Each number is 200 + 30 x the weight over the matrix's rms, rounded and kept within 0 to 999. Layers, rows and columns count from 0.

# layer 4 MLP down (transposed), 3072x768, rms 0.0352, rows 1617-1653, columns 192-287
179,165,171,178,255,205,234,272,200,283,163,156,218,224,163,182,185,145,196,165,255,230,185,213,174,217,225,202,137,216,175,181,207,200,231,205,220,214,195,222,202,218,197,217,227,156,198,177,191,254,141,238,194,204,164,172,166,188,207,203,207,162,216,193,141,194,245,212,224,165,165,254,210,190,209,195,223,254,212,229,199,171,208,188,218,196,220,133,180,234,203,188,254,169,264,193
221,193,205,220,181,239,234,186,189,221,202,179,180,215,203,236,197,236,136,208,221,231,211,105,173,219,225,262,213,184,186,191,217,175,257,193,180,221,198,273,210,199,247,248,165,197,210,170,147,236,208,268,208,219,183,224,205,206,197,178,90,183,261,223,167,172,245,200,255,169,288,149,170,180,229,308,230,169,209,275,173,214,218,163,224,207,220,231,189,259,260,205,180,174,258,188
237,162,187,201,222,182,205,180,198,195,219,186,190,208,264,222,183,199,258,150,193,212,207,153,197,201,240,137,191,240,219,178,216,205,215,229,192,267,195,199,204,179,160,200,216,227,237,209,179,151,158,185,200,232,227,193,213,226,146,233,171,180,199,186,215,212,206,190,182,211,186,201,236,228,230,200,187,174,214,255,186,240,209,193,201,167,221,229,201,160,206,207,189,220,222,169
163,223,212,233,167,209,188,211,187,216,169,171,204,134,226,200,173,212,209,235,184,206,228,194,198,205,212,210,183,204,175,192,172,187,179,193,187,173,207,213,243,213,204,197,185,203,186,202,213,220,173,171,216,205,182,218,202,230,199,227,170,178,166,289,225,212,164,219,181,187,154,206,222,174,160,197,222,167,207,219,249,249,216,225,217,144,212,232,187,206,209,210,239,169,238,212
167,189,176,201,154,183,215,188,200,228,194,211,186,191,168,199,197,278,141,223,190,169,201,222,240,224,179,208,162,137,189,246,227,184,153,190,210,170,217,247,255,245,189,176,193,183,260,243,230,224,218,205,218,174,147,204,197,193,203,135,212,163,188,208,185,227,164,192,221,206,239,221,242,214,218,184,160,166,228,225,147,163,150,235,124,169,239,196,227,172,184,189,213,189,218,189
173,193,168,212,179,205,185,109,261,221,210,218,268,210,249,193,153,223,202,243,234,230,174,197,233,200,205,142,240,204,170,203,213,204,200,120,195,233,227,158,140,198,224,172,192,223,242,136,168,220,153,206,175,154,172,205,181,240,180,135,134,240,186,180,172,231,184,241,199,136,241,152,148,119,167,245,187,174,175,169,191,275,132,188,213,226,207,147,273,200,164,246,134,151,208,109
195,173,175,180,215,115,171,259,172,217,221,169,188,177,186,140,182,184,223,170,206,211,185,206,188,214,205,195,206,250,167,192,151,207,211,198,214,207,195,174,175,210,227,175,211,210,193,256,221,187,183,174,181,181,235,212,185,212,244,185,204,174,170,201,211,190,213,223,174,165,194,226,205,181,228,191,236,224,237,149,162,208,230,161,260,208,228,195,200,167,198,193,187,227,205,183
190,188,184,231,224,229,188,144,187,154,205,226,228,180,197,217,228,214,207,221,219,173,171,199,195,195,193,178,204,225,166,196,206,197,217,170,217,197,183,184,179,239,213,202,197,169,187,171,226,176,213,213,231,189,177,212,202,206,148,200,230,159,173,207,199,205,213,219,177,203,196,186,181,207,193,206,216,206,194,183,185,214,177,210,204,166,171,174,198,190,196,234,193,154,215,215
223,245,270,161,226,168,252,276,166,179,215,282,189,252,242,195,256,163,243,201,202,162,215,175,154,189,168,226,187,216,235,243,270,180,196,284,292,119,146,174,201,159,230,220,172,227,209,204,177,194,251,212,229,266,155,265,225,232,217,231,215,209,241,198,199,156,148,181,245,200,223,178,255,198,164,190,238,261,228,198,136,147,239,176,139,118,238,217,226,239,194,204,188,198,169,186
192,168,220,158,171,193,168,192,208,217,161,188,191,222,217,256,217,177,217,210,199,228,204,193,159,178,229,189,179,229,192,196,176,249,257,180,214,245,257,220,157,239,193,213,194,197,226,162,185,183,131,249,227,189,162,175,154,236,167,181,153,200,209,227,176,180,266,179,190,265,178,221,138,212,157,242,220,222,206,176,199,243,183,139,179,202,246,173,166,199,199,208,208,248,200,230
151,224,184,168,229,242,228,216,254,196,216,206,151,192,204,177,196,239,231,197,193,133,227,235,197,185,185,167,173,191,185,240,227,152,207,190,220,243,172,133,207,192,137,181,201,294,183,192,165,195,243,214,156,247,264,257,193,246,170,201,229,243,246,262,214,229,160,208,167,125,202,243,197,185,192,210,217,216,232,156,206,226,215,170,150,178,266,249,133,194,154,179,146,199,205,219
136,144,197,205,193,226,220,166,222,172,164,181,177,153,173,203,177,242,200,194,214,234,159,96,239,172,187,197,171,199,234,244,182,199,213,198,191,197,202,181,165,170,198,203,200,220,206,182,217,214,222,172,230,251,210,234,206,200,231,141,200,174,165,202,162,196,191,165,179,220,242,250,206,216,183,136,172,239,236,216,217,164,248,209,177,213,202,195,213,190,183,204,234,227,231,196
232,210,193,204,188,239,201,211,200,212,194,147,191,248,172,188,151,211,204,200,182,214,251,210,235,193,192,161,207,147,211,149,179,157,217,183,214,211,174,205,229,209,156,215,207,190,189,177,182,169,191,183,190,259,185,196,217,197,170,185,184,210,207,187,201,251,203,245,219,171,180,194,228,217,160,228,237,163,202,182,223,200,222,144,225,241,244,185,155,186,133,182,198,202,201,231
217,154,189,195,263,227,218,209,160,210,160,224,224,192,188,168,212,193,220,192,183,201,177,172,238,165,169,191,194,225,210,268,175,265,202,189,193,178,165,217,169,232,174,217,230,233,261,137,203,238,242,166,225,228,177,220,158,222,156,205,195,188,157,144,110,267,239,191,175,175,180,207,153,215,197,228,196,197,190,231,240,163,185,195,273,200,182,231,214,182,208,188,275,249,235,180
228,165,239,210,260,264,225,151,186,173,211,230,203,174,226,191,216,168,225,178,205,115,192,212,181,211,221,243,182,163,244,212,218,217,197,218,242,231,210,194,211,157,185,229,208,224,164,146,223,209,199,200,173,262,166,164,213,226,166,208,218,203,180,246,209,143,222,232,212,212,224,207,225,145,226,190,234,264,249,134,144,233,234,172,188,119,188,174,181,217,241,200,210,201,205,198
194,203,191,237,195,174,203,170,219,226,240,177,194,203,161,231,220,200,193,223,221,219,178,223,189,202,179,144,254,209,225,199,221,197,204,184,208,179,229,187,213,193,215,229,157,231,183,192,187,238,231,204,226,201,210,251,194,205,208,211,277,251,195,218,167,154,189,202,189,197,205,260,173,211,162,189,191,180,193,185,176,167,226,217,180,209,150,218,208,207,173,212,187,202,182,173
179,217,221,219,162,207,195,208,182,221,164,199,191,201,222,160,174,203,236,209,192,182,203,196,199,199,186,201,248,173,209,177,175,208,247,188,222,186,208,199,182,171,233,217,219,213,189,175,153,204,155,183,174,149,175,241,205,183,188,204,206,205,232,222,192,211,207,211,217,214,202,243,239,195,181,188,175,190,178,234,222,218,202,197,138,212,232,140,171,160,194,162,244,197,199,183
213,214,167,193,137,191,212,197,157,197,220,242,177,222,192,160,188,214,177,197,195,216,213,183,165,183,216,242,190,192,189,192,220,225,215,193,147,186,179,192,163,181,174,163,184,196,158,188,203,214,236,240,227,204,235,169,210,201,192,231,200,204,236,266,183,206,219,178,153,183,180,202,242,216,204,227,185,194,161,236,158,172,196,240,224,204,168,183,228,207,196,164,188,227,242,161
122,246,225,194,220,237,178,170,132,247,163,171,193,260,185,196,195,138,183,209,209,188,191,240,160,167,229,167,217,155,199,217,189,212,225,183,208,255,217,191,185,171,231,161,193,309,218,125,156,233,249,198,164,242,223,302,244,196,184,208,199,246,167,280,154,199,163,227,190,230,169,202,233,234,168,155,213,246,210,256,211,185,215,158,213,174,245,191,184,199,294,198,221,158,190,168
283,219,157,188,208,200,215,194,193,243,174,215,263,228,237,164,168,182,191,177,231,164,218,226,166,258,213,189,159,196,245,174,213,190,184,187,204,202,149,206,185,204,173,183,226,186,186,204,191,206,196,201,180,202,183,176,130,222,209,191,210,210,257,202,197,192,217,173,145,161,184,210,190,178,201,198,236,207,251,203,191,204,215,202,231,233,166,200,194,168,209,244,203,180,205,184
220,184,215,182,202,170,203,175,252,170,215,233,180,221,252,217,173,201,160,203,165,209,209,236,180,226,181,129,120,146,217,184,245,191,178,215,141,235,190,220,206,258,204,174,190,200,193,230,158,188,251,178,244,230,222,181,182,208,167,211,170,177,185,194,239,186,184,229,173,184,264,156,177,232,204,155,224,128,211,191,204,198,204,174,237,229,154,174,195,170,160,178,221,167,203,178
230,196,147,209,181,214,237,212,219,258,180,197,205,231,197,211,173,164,239,226,202,206,241,187,196,209,213,174,165,253,187,180,204,190,226,166,192,195,215,182,166,245,267,242,162,229,206,217,205,167,172,229,204,213,223,204,212,234,193,210,218,162,151,160,178,219,189,224,203,250,190,193,201,208,234,204,189,150,282,216,160,234,196,251,219,238,237,229,244,201,179,198,199,148,229,234
168,209,165,195,151,165,205,181,181,172,184,177,174,222,210,245,202,258,187,192,206,192,219,188,209,174,193,188,205,212,207,205,258,228,206,234,145,163,201,171,163,181,180,207,180,196,216,182,226,203,187,221,222,232,200,247,204,179,206,151,175,244,194,178,183,245,194,246,188,243,248,183,153,209,223,160,138,214,161,228,212,171,149,242,180,215,173,153,271,178,200,195,152,206,253,190
225,203,247,201,220,188,193,172,174,227,189,191,200,186,184,189,167,179,222,197,180,203,203,166,188,195,167,178,189,220,221,174,219,216,239,204,192,203,225,182,219,200,206,182,211,207,202,224,186,194,208,210,211,192,199,191,171,185,206,176,198,240,199,206,200,251,195,202,190,145,243,221,181,183,143,169,177,168,187,284,231,227,239,203,227,177,203,180,183,162,206,195,192,196,175,187
214,229,206,194,199,145,223,261,135,227,208,158,149,159,176,166,198,208,226,203,186,175,175,254,156,185,248,218,225,236,174,233,220,216,165,227,207,146,175,185,215,206,191,179,227,173,176,224,226,166,198,148,217,234,189,177,205,149,199,272,234,206,167,183,236,210,206,208,215,198,262,175,239,240,244,181,220,236,185,150,252,175,144,173,229,183,223,192,201,202,155,123,172,251,238,232
209,201,192,194,192,217,211,208,186,162,199,231,222,194,162,197,132,176,234,227,205,214,205,171,192,190,157,153,155,211,204,207,234,236,255,174,251,193,248,206,179,207,235,185,226,221,141,202,247,250,183,169,219,169,194,237,171,184,227,216,245,174,207,171,164,141,189,157,206,214,235,196,184,204,236,141,202,216,212,228,214,237,186,225,190,159,214,263,221,181,194,175,255,189,220,170
263,151,225,212,207,233,255,145,199,215,137,227,207,178,212,177,187,233,186,193,215,179,224,197,187,213,180,190,199,173,218,167,194,240,196,180,240,199,183,221,207,203,164,212,159,169,212,205,228,196,188,233,197,243,293,201,182,171,219,215,213,206,210,225,193,217,130,218,174,179,202,189,161,174,240,268,208,184,173,200,132,179,218,210,228,203,150,197,189,194,174,170,184,193,202,175
145,172,243,188,243,191,218,178,166,158,228,165,208,175,202,199,249,228,234,159,187,191,232,170,150,214,188,240,156,177,200,203,254,197,160,195,196,246,172,148,208,165,193,173,186,196,200,223,169,185,177,220,179,165,212,250,235,195,167,238,176,223,200,161,170,181,238,157,193,232,185,232,167,158,162,246,179,230,245,190,165,205,211,216,212,197,182,180,186,164,160,129,201,293,177,222
212,189,192,204,206,192,222,228,215,200,173,248,207,234,172,202,147,177,122,250,215,224,213,195,169,214,187,197,149,193,213,215,194,175,215,201,145,208,216,242,215,206,194,176,222,204,184,207,197,167,158,222,176,268,177,168,233,227,190,197,180,222,225,180,250,200,196,187,162,221,170,197,214,253,176,162,223,227,223,181,224,242,186,213,186,185,170,203,236,199,163,199,212,243,170,232
189,244,141,217,246,223,202,190,197,152,212,207,230,188,208,199,154,210,256,143,194,166,199,165,185,202,172,210,179,151,203,230,202,171,128,208,218,157,185,210,170,140,228,207,172,183,191,154,190,217,176,152,223,131,216,169,195,148,178,240,197,232,174,202,229,154,223,183,163,243,213,224,205,212,181,231,152,228,213,200,183,209,146,196,165,181,207,178,191,228,202,198,173,239,197,202
203,176,209,207,218,218,236,173,207,186,188,229,215,118,185,222,230,145,234,229,185,202,187,173,204,153,236,162,205,208,169,167,206,227,270,248,195,196,225,145,192,157,252,198,247,242,179,213,224,203,205,215,213,189,204,167,221,232,239,213,195,230,219,131,159,185,196,209,218,173,286,189,187,284,209,231,215,144,228,170,240,233,230,143,117,174,214,191,166,196,171,162,214,148,165,186
241,199,225,226,262,184,206,220,174,201,185,191,235,183,168,225,163,208,233,234,166,236,245,148,191,191,195,183,163,147,179,214,237,198,248,207,236,209,163,198,177,145,178,230,175,204,184,181,222,196,201,236,165,233,203,243,209,167,252,239,170,234,172,242,191,184,213,180,197,172,209,161,191,153,217,180,149,201,205,200,228,198,231,170,180,246,248,229,204,204,198,170,240,242,194,164
212,195,208,217,168,199,176,220,143,218,167,196,227,198,198,173,175,197,186,224,214,165,242,206,181,242,203,175,192,153,192,219,246,221,151,200,153,209,182,213,172,212,187,184,147,201,187,200,191,169,183,195,159,196,189,220,184,179,203,246,215,196,246,216,162,180,223,171,185,201,213,160,189,201,240,244,187,176,174,234,199,234,229,203,238,197,178,181,221,187,159,204,276,211,204,242
177,217,205,223,190,204,214,187,258,208,241,243,250,220,174,176,145,167,200,188,168,160,212,189,216,222,250,209,201,219,177,177,214,199,153,159,195,246,181,229,221,220,172,195,209,221,210,236,227,144,168,197,167,194,178,198,183,177,220,193,191,183,193,164,171,205,187,222,175,228,234,218,214,225,203,203,148,194,251,214,178,190,189,236,180,208,198,202,202,196,146,159,220,148,210,128
225,204,210,224,234,209,203,164,194,204,212,191,208,228,145,180,191,211,229,196,191,174,185,270,233,227,212,201,185,172,234,170,244,226,165,178,190,191,216,187,160,209,169,162,167,226,213,190,200,204,197,215,210,239,188,178,174,155,219,200,206,201,231,186,146,183,164,215,219,182,233,203,247,211,232,189,206,222,225,165,208,212,226,218,226,233,170,200,188,216,163,188,217,146,202,171
174,177,167,223,230,165,170,190,220,237,174,208,196,211,200,196,222,211,209,237,143,178,159,194,146,190,107,203,154,213,256,218,187,176,206,234,171,173,239,179,237,244,195,235,200,243,188,127,235,214,211,232,173,224,194,216,223,200,221,185,158,237,214,202,173,231,211,241,177,204,193,223,190,213,220,217,176,200,191,204,260,192,170,137,201,200,233,229,251,234,223,229,175,200,239,259
177,233,200,190,202,225,190,180,247,251,187,174,224,182,170,214,191,180,236,192,194,208,208,143,219,197,253,233,101,208,213,184,180,219,232,203,159,185,249,220,186,210,205,224,173,195,229,175,249,194,174,184,172,194,256,235,238,187,208,202,150,219,166,156,155,172,211,180,198,221,181,147,192,234,154,217,181,234,220,246,226,172,149,184,214,187,164,210,187,226,239,178,197,225,179,175
# layer 4 MLP up, 3072x768, rms 0.0358, rows 1618-1653, columns 192-287
198,200,178,180,221,200,182,218,195,223,152,166,179,236,191,168,189,188,149,163,151,243,234,205,225,180,241,245,170,232,234,178,244,164,122,241,181,208,230,200,248,212,216,156,207,200,182,204,145,206,184,192,199,203,178,218,247,178,194,215,188,167,150,154,164,170,192,263,214,195,217,216,279,194,207,213,240,201,228,206,195,190,227,239,130,169,196,255,198,206,187,189,200,183,154,189
235,195,220,183,255,205,224,185,174,179,191,230,194,218,152,234,182,251,154,190,262,184,219,201,260,189,189,230,197,212,223,184,169,160,247,201,211,199,203,194,182,234,164,221,186,222,189,145,212,220,192,218,228,181,181,201,194,162,190,181,193,219,177,205,257,190,169,285,195,179,222,169,168,202,182,243,209,217,194,217,196,190,181,182,172,193,186,168,169,204,161,224,203,204,209,191
211,167,202,204,193,196,208,195,220,199,174,224,191,228,176,221,228,183,168,181,169,163,180,222,172,192,243,212,228,177,181,202,180,210,174,144,184,172,195,228,182,165,208,203,231,205,170,198,200,210,193,196,176,216,209,166,186,194,203,211,213,250,185,180,193,184,218,212,207,233,213,139,142,227,186,187,164,225,222,161,198,210,194,219,167,210,174,166,197,204,211,219,150,181,150,192
168,220,227,198,221,178,205,183,201,186,206,221,205,193,199,202,197,152,169,175,217,225,189,185,178,201,187,213,227,232,200,174,202,205,152,227,168,235,170,208,218,241,194,232,187,243,147,152,158,193,210,200,225,209,211,259,205,213,193,241,273,190,245,215,212,171,210,202,176,224,147,236,195,247,167,210,219,223,179,217,178,247,237,227,163,236,180,205,160,235,183,221,198,174,211,203
235,275,147,153,215,161,162,293,220,252,187,209,206,186,189,188,198,218,188,218,244,203,173,149,230,247,196,256,192,185,207,180,238,154,295,169,180,197,247,255,218,223,190,211,185,265,233,221,209,160,216,218,231,228,236,185,184,158,192,213,212,202,291,238,199,245,248,227,200,194,80,146,194,237,270,177,274,207,203,208,248,196,228,154,217,213,193,230,231,191,208,173,236,218,136,211
151,251,211,254,221,247,238,237,208,147,187,234,182,197,208,198,230,204,221,261,143,197,157,198,198,222,187,154,174,204,223,243,216,165,197,185,228,204,236,199,256,252,218,185,198,198,198,238,178,231,168,224,225,194,153,157,250,174,187,213,175,208,244,170,237,140,211,195,193,226,201,226,158,184,211,216,179,210,188,215,182,222,197,194,239,202,208,209,197,218,213,185,205,138,129,210
159,249,249,163,198,172,199,230,214,211,232,189,158,225,154,200,198,192,165,203,207,240,192,183,156,200,219,154,242,146,229,182,171,214,212,220,224,213,208,250,193,195,184,170,164,238,195,218,189,230,196,188,187,243,200,214,192,201,234,180,232,191,214,175,186,261,222,191,216,157,220,218,246,199,190,214,194,243,181,231,217,205,212,151,235,179,195,202,164,224,198,206,162,214,172,177
173,206,173,224,202,202,162,227,205,189,137,180,165,178,195,162,228,148,171,225,155,210,226,183,205,237,231,200,228,240,182,216,182,228,161,227,210,164,244,200,210,225,192,182,204,175,237,239,175,160,152,162,278,217,156,210,216,203,216,224,209,225,180,272,228,171,163,199,118,162,198,240,211,224,170,204,221,201,181,197,196,217,182,257,148,158,180,198,213,159,212,139,179,207,190,220
206,156,187,201,163,212,225,215,157,217,164,168,173,176,170,213,220,209,235,218,170,180,196,234,167,144,221,182,207,128,154,219,187,226,193,232,168,162,181,250,238,188,248,230,188,235,197,241,193,146,169,249,184,227,208,185,243,150,177,219,193,161,243,202,185,200,209,184,173,253,254,270,232,204,200,204,230,208,202,194,205,223,266,210,208,220,202,197,185,195,235,163,227,222,192,186
200,331,176,200,215,230,180,239,171,171,203,227,185,224,217,263,186,219,197,200,187,143,199,210,181,212,227,186,178,128,153,151,168,191,204,192,195,215,229,198,195,202,162,189,159,198,261,270,164,186,150,204,227,199,205,160,196,228,163,251,240,160,227,200,174,137,222,235,196,216,180,171,233,232,196,170,192,194,224,196,223,204,161,149,183,231,253,227,163,176,161,216,184,230,225,194
139,149,218,141,224,217,237,199,275,255,151,256,196,199,221,160,184,201,86,181,209,171,166,210,191,238,181,275,225,178,229,226,172,223,206,167,182,187,140,238,209,216,231,234,235,201,183,226,270,198,130,270,179,225,194,246,121,218,192,210,213,140,204,233,223,192,230,220,209,232,204,157,147,169,169,224,184,203,218,270,174,207,230,225,188,236,210,176,145,177,192,167,196,202,161,234
221,176,204,223,215,205,179,188,161,220,200,200,162,222,200,229,223,203,235,243,237,164,188,180,184,179,193,235,190,190,192,189,206,168,202,253,165,169,194,165,223,215,176,215,184,264,173,154,176,208,172,209,201,204,216,166,242,221,168,187,230,190,203,220,231,202,182,246,173,175,203,221,134,207,188,229,125,194,229,141,215,199,185,178,185,160,198,195,171,217,215,200,173,192,165,194
212,231,165,233,282,171,234,176,250,186,199,188,205,208,205,168,247,224,213,172,170,231,228,169,255,249,251,214,236,233,256,175,206,131,248,175,216,237,206,178,194,226,198,208,142,232,191,148,183,216,158,245,212,194,178,259,184,222,224,158,219,156,217,163,177,220,210,160,183,245,170,186,260,213,166,226,222,227,218,159,207,280,155,196,130,132,229,189,147,233,167,244,203,187,209,227
165,295,196,214,189,183,182,201,238,228,221,190,209,208,168,189,219,142,197,240,179,226,144,214,145,231,234,170,208,237,207,150,194,194,198,259,120,185,211,200,194,219,196,147,254,196,196,228,186,225,201,219,192,241,224,251,209,209,218,188,164,202,242,154,222,167,196,154,220,229,194,161,198,255,153,220,167,210,267,239,219,136,194,264,149,157,214,172,214,142,216,195,206,197,248,241
196,177,208,235,209,181,215,221,211,220,257,181,215,200,231,239,197,216,225,185,204,222,210,179,183,156,221,195,220,198,176,240,182,148,179,176,136,147,199,202,177,181,168,196,244,182,173,158,174,184,187,235,214,208,270,216,254,164,159,179,250,186,150,207,218,165,189,176,152,242,211,213,168,220,196,167,208,209,161,235,209,188,216,193,192,193,200,169,201,208,218,214,234,169,177,187
180,207,202,188,197,164,221,219,190,181,172,151,206,226,202,218,228,176,210,204,246,207,162,223,191,174,184,261,232,208,195,182,156,228,233,217,178,217,180,234,200,227,187,174,185,226,261,236,192,162,193,189,167,223,174,180,217,157,221,208,211,186,233,197,185,183,229,224,188,206,152,189,189,181,245,179,246,193,240,181,204,249,244,171,188,260,217,206,211,215,166,170,167,195,188,205
222,189,175,191,203,190,205,224,209,184,177,256,239,248,164,149,156,212,200,169,274,209,162,198,175,207,245,182,174,188,210,206,191,223,197,210,160,201,153,205,177,199,203,153,142,199,191,159,208,196,185,196,225,200,165,201,188,217,195,214,184,221,262,173,183,215,213,201,170,183,276,200,189,195,219,186,196,193,177,199,208,186,218,218,212,240,206,192,206,230,201,249,214,170,180,124
163,151,226,212,218,264,254,222,219,195,145,202,225,263,187,166,164,188,168,212,221,172,156,186,165,199,195,209,175,259,264,194,195,201,258,177,129,208,170,278,142,195,244,198,205,231,194,157,188,233,223,212,213,244,222,208,199,217,163,218,248,209,206,193,235,230,253,196,182,243,252,139,145,185,178,189,303,171,197,212,217,251,244,190,232,165,204,202,218,157,163,207,212,139,174,173
209,215,173,180,178,194,193,139,226,177,226,164,213,224,193,182,206,188,196,185,205,232,192,201,190,240,191,163,226,224,199,230,215,157,242,220,167,248,167,261,201,214,237,226,197,220,206,222,150,218,174,186,165,195,160,183,140,217,210,194,202,203,214,146,217,189,182,203,175,146,199,179,191,226,227,173,241,156,172,229,182,187,221,172,211,244,182,275,210,178,167,181,221,188,172,265
192,276,217,185,221,139,140,173,185,221,176,281,192,190,199,183,235,141,207,214,162,202,194,224,191,200,183,196,237,185,157,176,171,183,219,174,177,232,225,203,231,263,157,221,187,257,203,190,203,223,177,189,188,218,200,208,229,196,179,212,245,222,197,206,169,238,229,230,126,221,251,164,215,206,174,209,234,208,244,162,193,212,189,184,148,207,173,189,246,290,215,186,269,229,209,191
152,176,239,237,204,149,225,194,221,185,153,180,160,215,144,168,170,133,151,178,213,228,233,214,181,240,225,246,271,183,212,157,240,236,209,199,257,250,183,233,240,200,204,177,254,196,192,240,210,180,193,239,192,203,229,257,215,189,176,188,226,224,208,209,143,231,209,168,229,153,243,220,196,260,190,168,222,137,227,251,189,195,191,249,241,224,181,188,221,237,153,164,250,207,204,207
171,231,243,179,192,180,285,203,208,175,201,212,161,177,174,152,286,238,211,174,263,236,158,245,158,169,197,142,229,180,223,199,219,221,179,203,213,172,185,222,282,266,177,219,176,237,212,100,184,170,159,235,200,235,187,201,200,166,201,215,197,185,233,194,162,185,198,269,237,146,209,225,215,228,232,169,178,152,204,234,260,182,225,170,202,243,238,159,201,203,123,198,252,177,237,192
170,215,207,178,205,221,179,177,197,206,202,222,259,219,227,204,206,215,159,164,185,191,227,213,202,190,214,179,238,183,217,210,204,181,168,245,185,248,215,226,236,254,207,224,233,202,244,200,213,197,211,236,206,216,197,221,190,279,203,172,183,186,190,196,218,171,225,231,168,193,176,213,204,222,241,184,192,220,214,209,203,231,169,212,213,177,226,175,248,185,221,192,186,185,183,220
221,218,257,242,218,204,255,181,147,185,191,227,176,225,138,203,275,153,212,228,222,263,182,240,258,173,243,197,197,277,226,159,209,231,211,201,234,190,118,187,215,184,230,174,159,194,174,249,152,227,123,220,251,227,191,207,225,242,220,211,180,181,203,230,171,166,197,172,153,209,213,246,224,134,206,237,220,178,190,181,149,213,217,262,159,172,179,225,195,261,214,199,221,188,177,251
151,152,138,221,188,204,192,230,183,172,172,146,159,233,237,204,202,175,200,248,266,187,196,172,200,112,196,205,214,152,204,218,160,170,192,199,224,222,151,213,264,217,172,212,243,193,252,189,217,149,204,188,198,214,182,186,208,223,163,191,120,238,264,245,247,196,212,177,202,185,202,178,200,214,228,170,201,229,194,206,183,223,211,192,162,239,167,227,172,108,169,207,138,193,193,177
211,267,202,194,238,199,241,207,197,214,205,179,150,171,202,157,179,192,173,217,241,182,167,173,164,158,208,180,203,195,203,236,192,242,205,212,148,181,157,174,216,205,176,165,203,227,157,222,134,159,200,212,210,205,199,212,202,209,200,157,192,217,227,189,210,209,236,156,226,187,226,219,211,172,115,185,222,192,192,215,247,223,162,208,170,243,214,181,222,214,185,165,171,154,180,185
167,178,202,235,281,152,217,186,245,218,179,215,171,185,214,186,161,166,188,175,218,175,188,175,245,196,181,190,194,185,157,208,214,206,264,212,190,145,208,186,188,255,210,207,242,197,208,199,195,220,193,208,181,228,267,257,178,185,183,174,166,204,200,192,177,204,209,219,179,210,180,204,171,175,155,223,166,190,194,185,193,229,262,141,191,269,226,197,184,196,223,207,254,222,210,219
230,228,191,213,197,207,242,191,218,200,217,195,186,171,189,159,205,203,199,171,194,206,228,183,223,189,249,227,256,227,199,185,155,226,174,144,228,170,172,190,200,177,197,222,215,196,192,162,239,215,181,209,207,236,210,220,220,178,182,204,161,193,206,195,170,231,180,217,225,214,251,228,176,175,162,167,207,201,160,220,163,145,220,184,190,191,203,234,180,225,196,218,213,183,213,210
195,157,236,223,206,215,221,203,181,238,191,197,159,235,230,220,186,167,188,229,192,226,213,174,198,196,177,155,202,200,169,190,272,238,216,195,195,224,141,226,216,220,170,181,179,162,216,200,172,176,202,202,202,236,195,238,192,198,236,210,205,185,232,201,174,178,229,137,220,179,199,137,190,270,194,164,187,222,171,247,257,233,207,200,180,151,211,204,197,128,202,157,185,207,194,173
145,196,161,204,187,206,216,259,165,236,235,206,136,173,183,234,249,224,169,239,125,166,171,273,169,186,202,200,235,173,239,198,174,230,202,224,212,215,162,209,228,223,211,184,197,163,188,171,205,211,204,245,172,211,227,171,204,189,171,207,177,155,248,254,199,198,193,257,223,243,162,198,147,218,198,170,242,175,240,221,218,210,200,223,221,272,227,239,182,177,190,242,170,153,232,214
183,214,167,151,190,172,194,237,233,212,228,175,198,191,145,216,195,224,225,220,199,231,106,240,236,212,242,234,211,239,213,248,228,214,270,212,158,212,182,234,245,219,135,205,200,207,212,275,126,193,152,235,232,205,208,203,199,167,135,235,216,238,212,250,222,189,192,179,174,200,190,181,238,217,166,180,212,190,230,196,190,206,256,210,235,226,194,166,152,206,189,259,209,173,189,231
213,181,233,212,221,227,221,215,218,203,208,279,205,201,220,200,205,161,243,188,174,186,176,156,242,222,269,206,197,151,230,229,163,201,206,224,234,150,176,211,222,207,212,139,198,213,228,164,177,191,206,221,219,236,167,231,220,191,201,187,203,171,216,188,197,166,213,210,204,232,214,194,250,220,197,156,185,304,182,195,240,247,215,202,197,224,193,202,179,198,177,179,222,183,210,227
266,144,189,188,188,173,209,190,174,208,232,202,187,162,248,231,248,227,210,280,192,228,219,201,199,181,220,210,233,140,244,207,189,163,225,181,202,210,171,244,217,197,202,183,212,204,209,205,164,183,179,166,162,246,215,221,144,209,172,192,201,204,173,144,214,200,231,219,207,190,181,153,205,194,178,186,222,188,225,187,240,225,212,232,157,224,179,185,177,184,191,224,188,193,197,196
209,183,221,193,187,225,226,235,206,238,193,167,149,179,216,153,180,181,178,239,218,184,164,211,146,211,209,189,198,247,210,224,215,226,191,194,187,219,202,194,235,218,208,185,238,202,147,232,229,207,197,178,231,224,225,230,183,232,190,244,169,193,189,215,233,194,198,232,188,213,178,195,226,173,191,187,211,165,163,251,210,175,171,174,167,197,202,176,209,216,209,233,274,221,197,210
149,221,218,225,211,179,225,233,200,173,248,185,209,231,203,197,250,210,228,221,208,212,230,284,231,197,258,234,201,233,144,203,179,164,156,220,213,198,201,241,251,191,162,187,215,246,183,222,189,174,193,159,176,208,226,220,207,148,173,213,182,234,243,175,209,240,213,244,158,114,276,205,130,182,198,176,181,185,162,214,193,227,230,259,193,152,173,164,241,199,222,215,194,176,155,140
212,220,189,189,197,217,208,227,169,184,245,232,206,174,219,183,173,169,222,189,199,271,217,187,192,227,227,226,193,194,208,178,198,209,212,186,182,198,193,193,195,215,185,209,209,199,248,199,197,180,191,214,284,208,278,228,198,194,196,158,197,246,198,200,202,229,195,188,193,219,238,187,190,137,221,199,201,200,156,187,206,191,222,186,247,183,165,201,210,163,187,215,237,219,205,203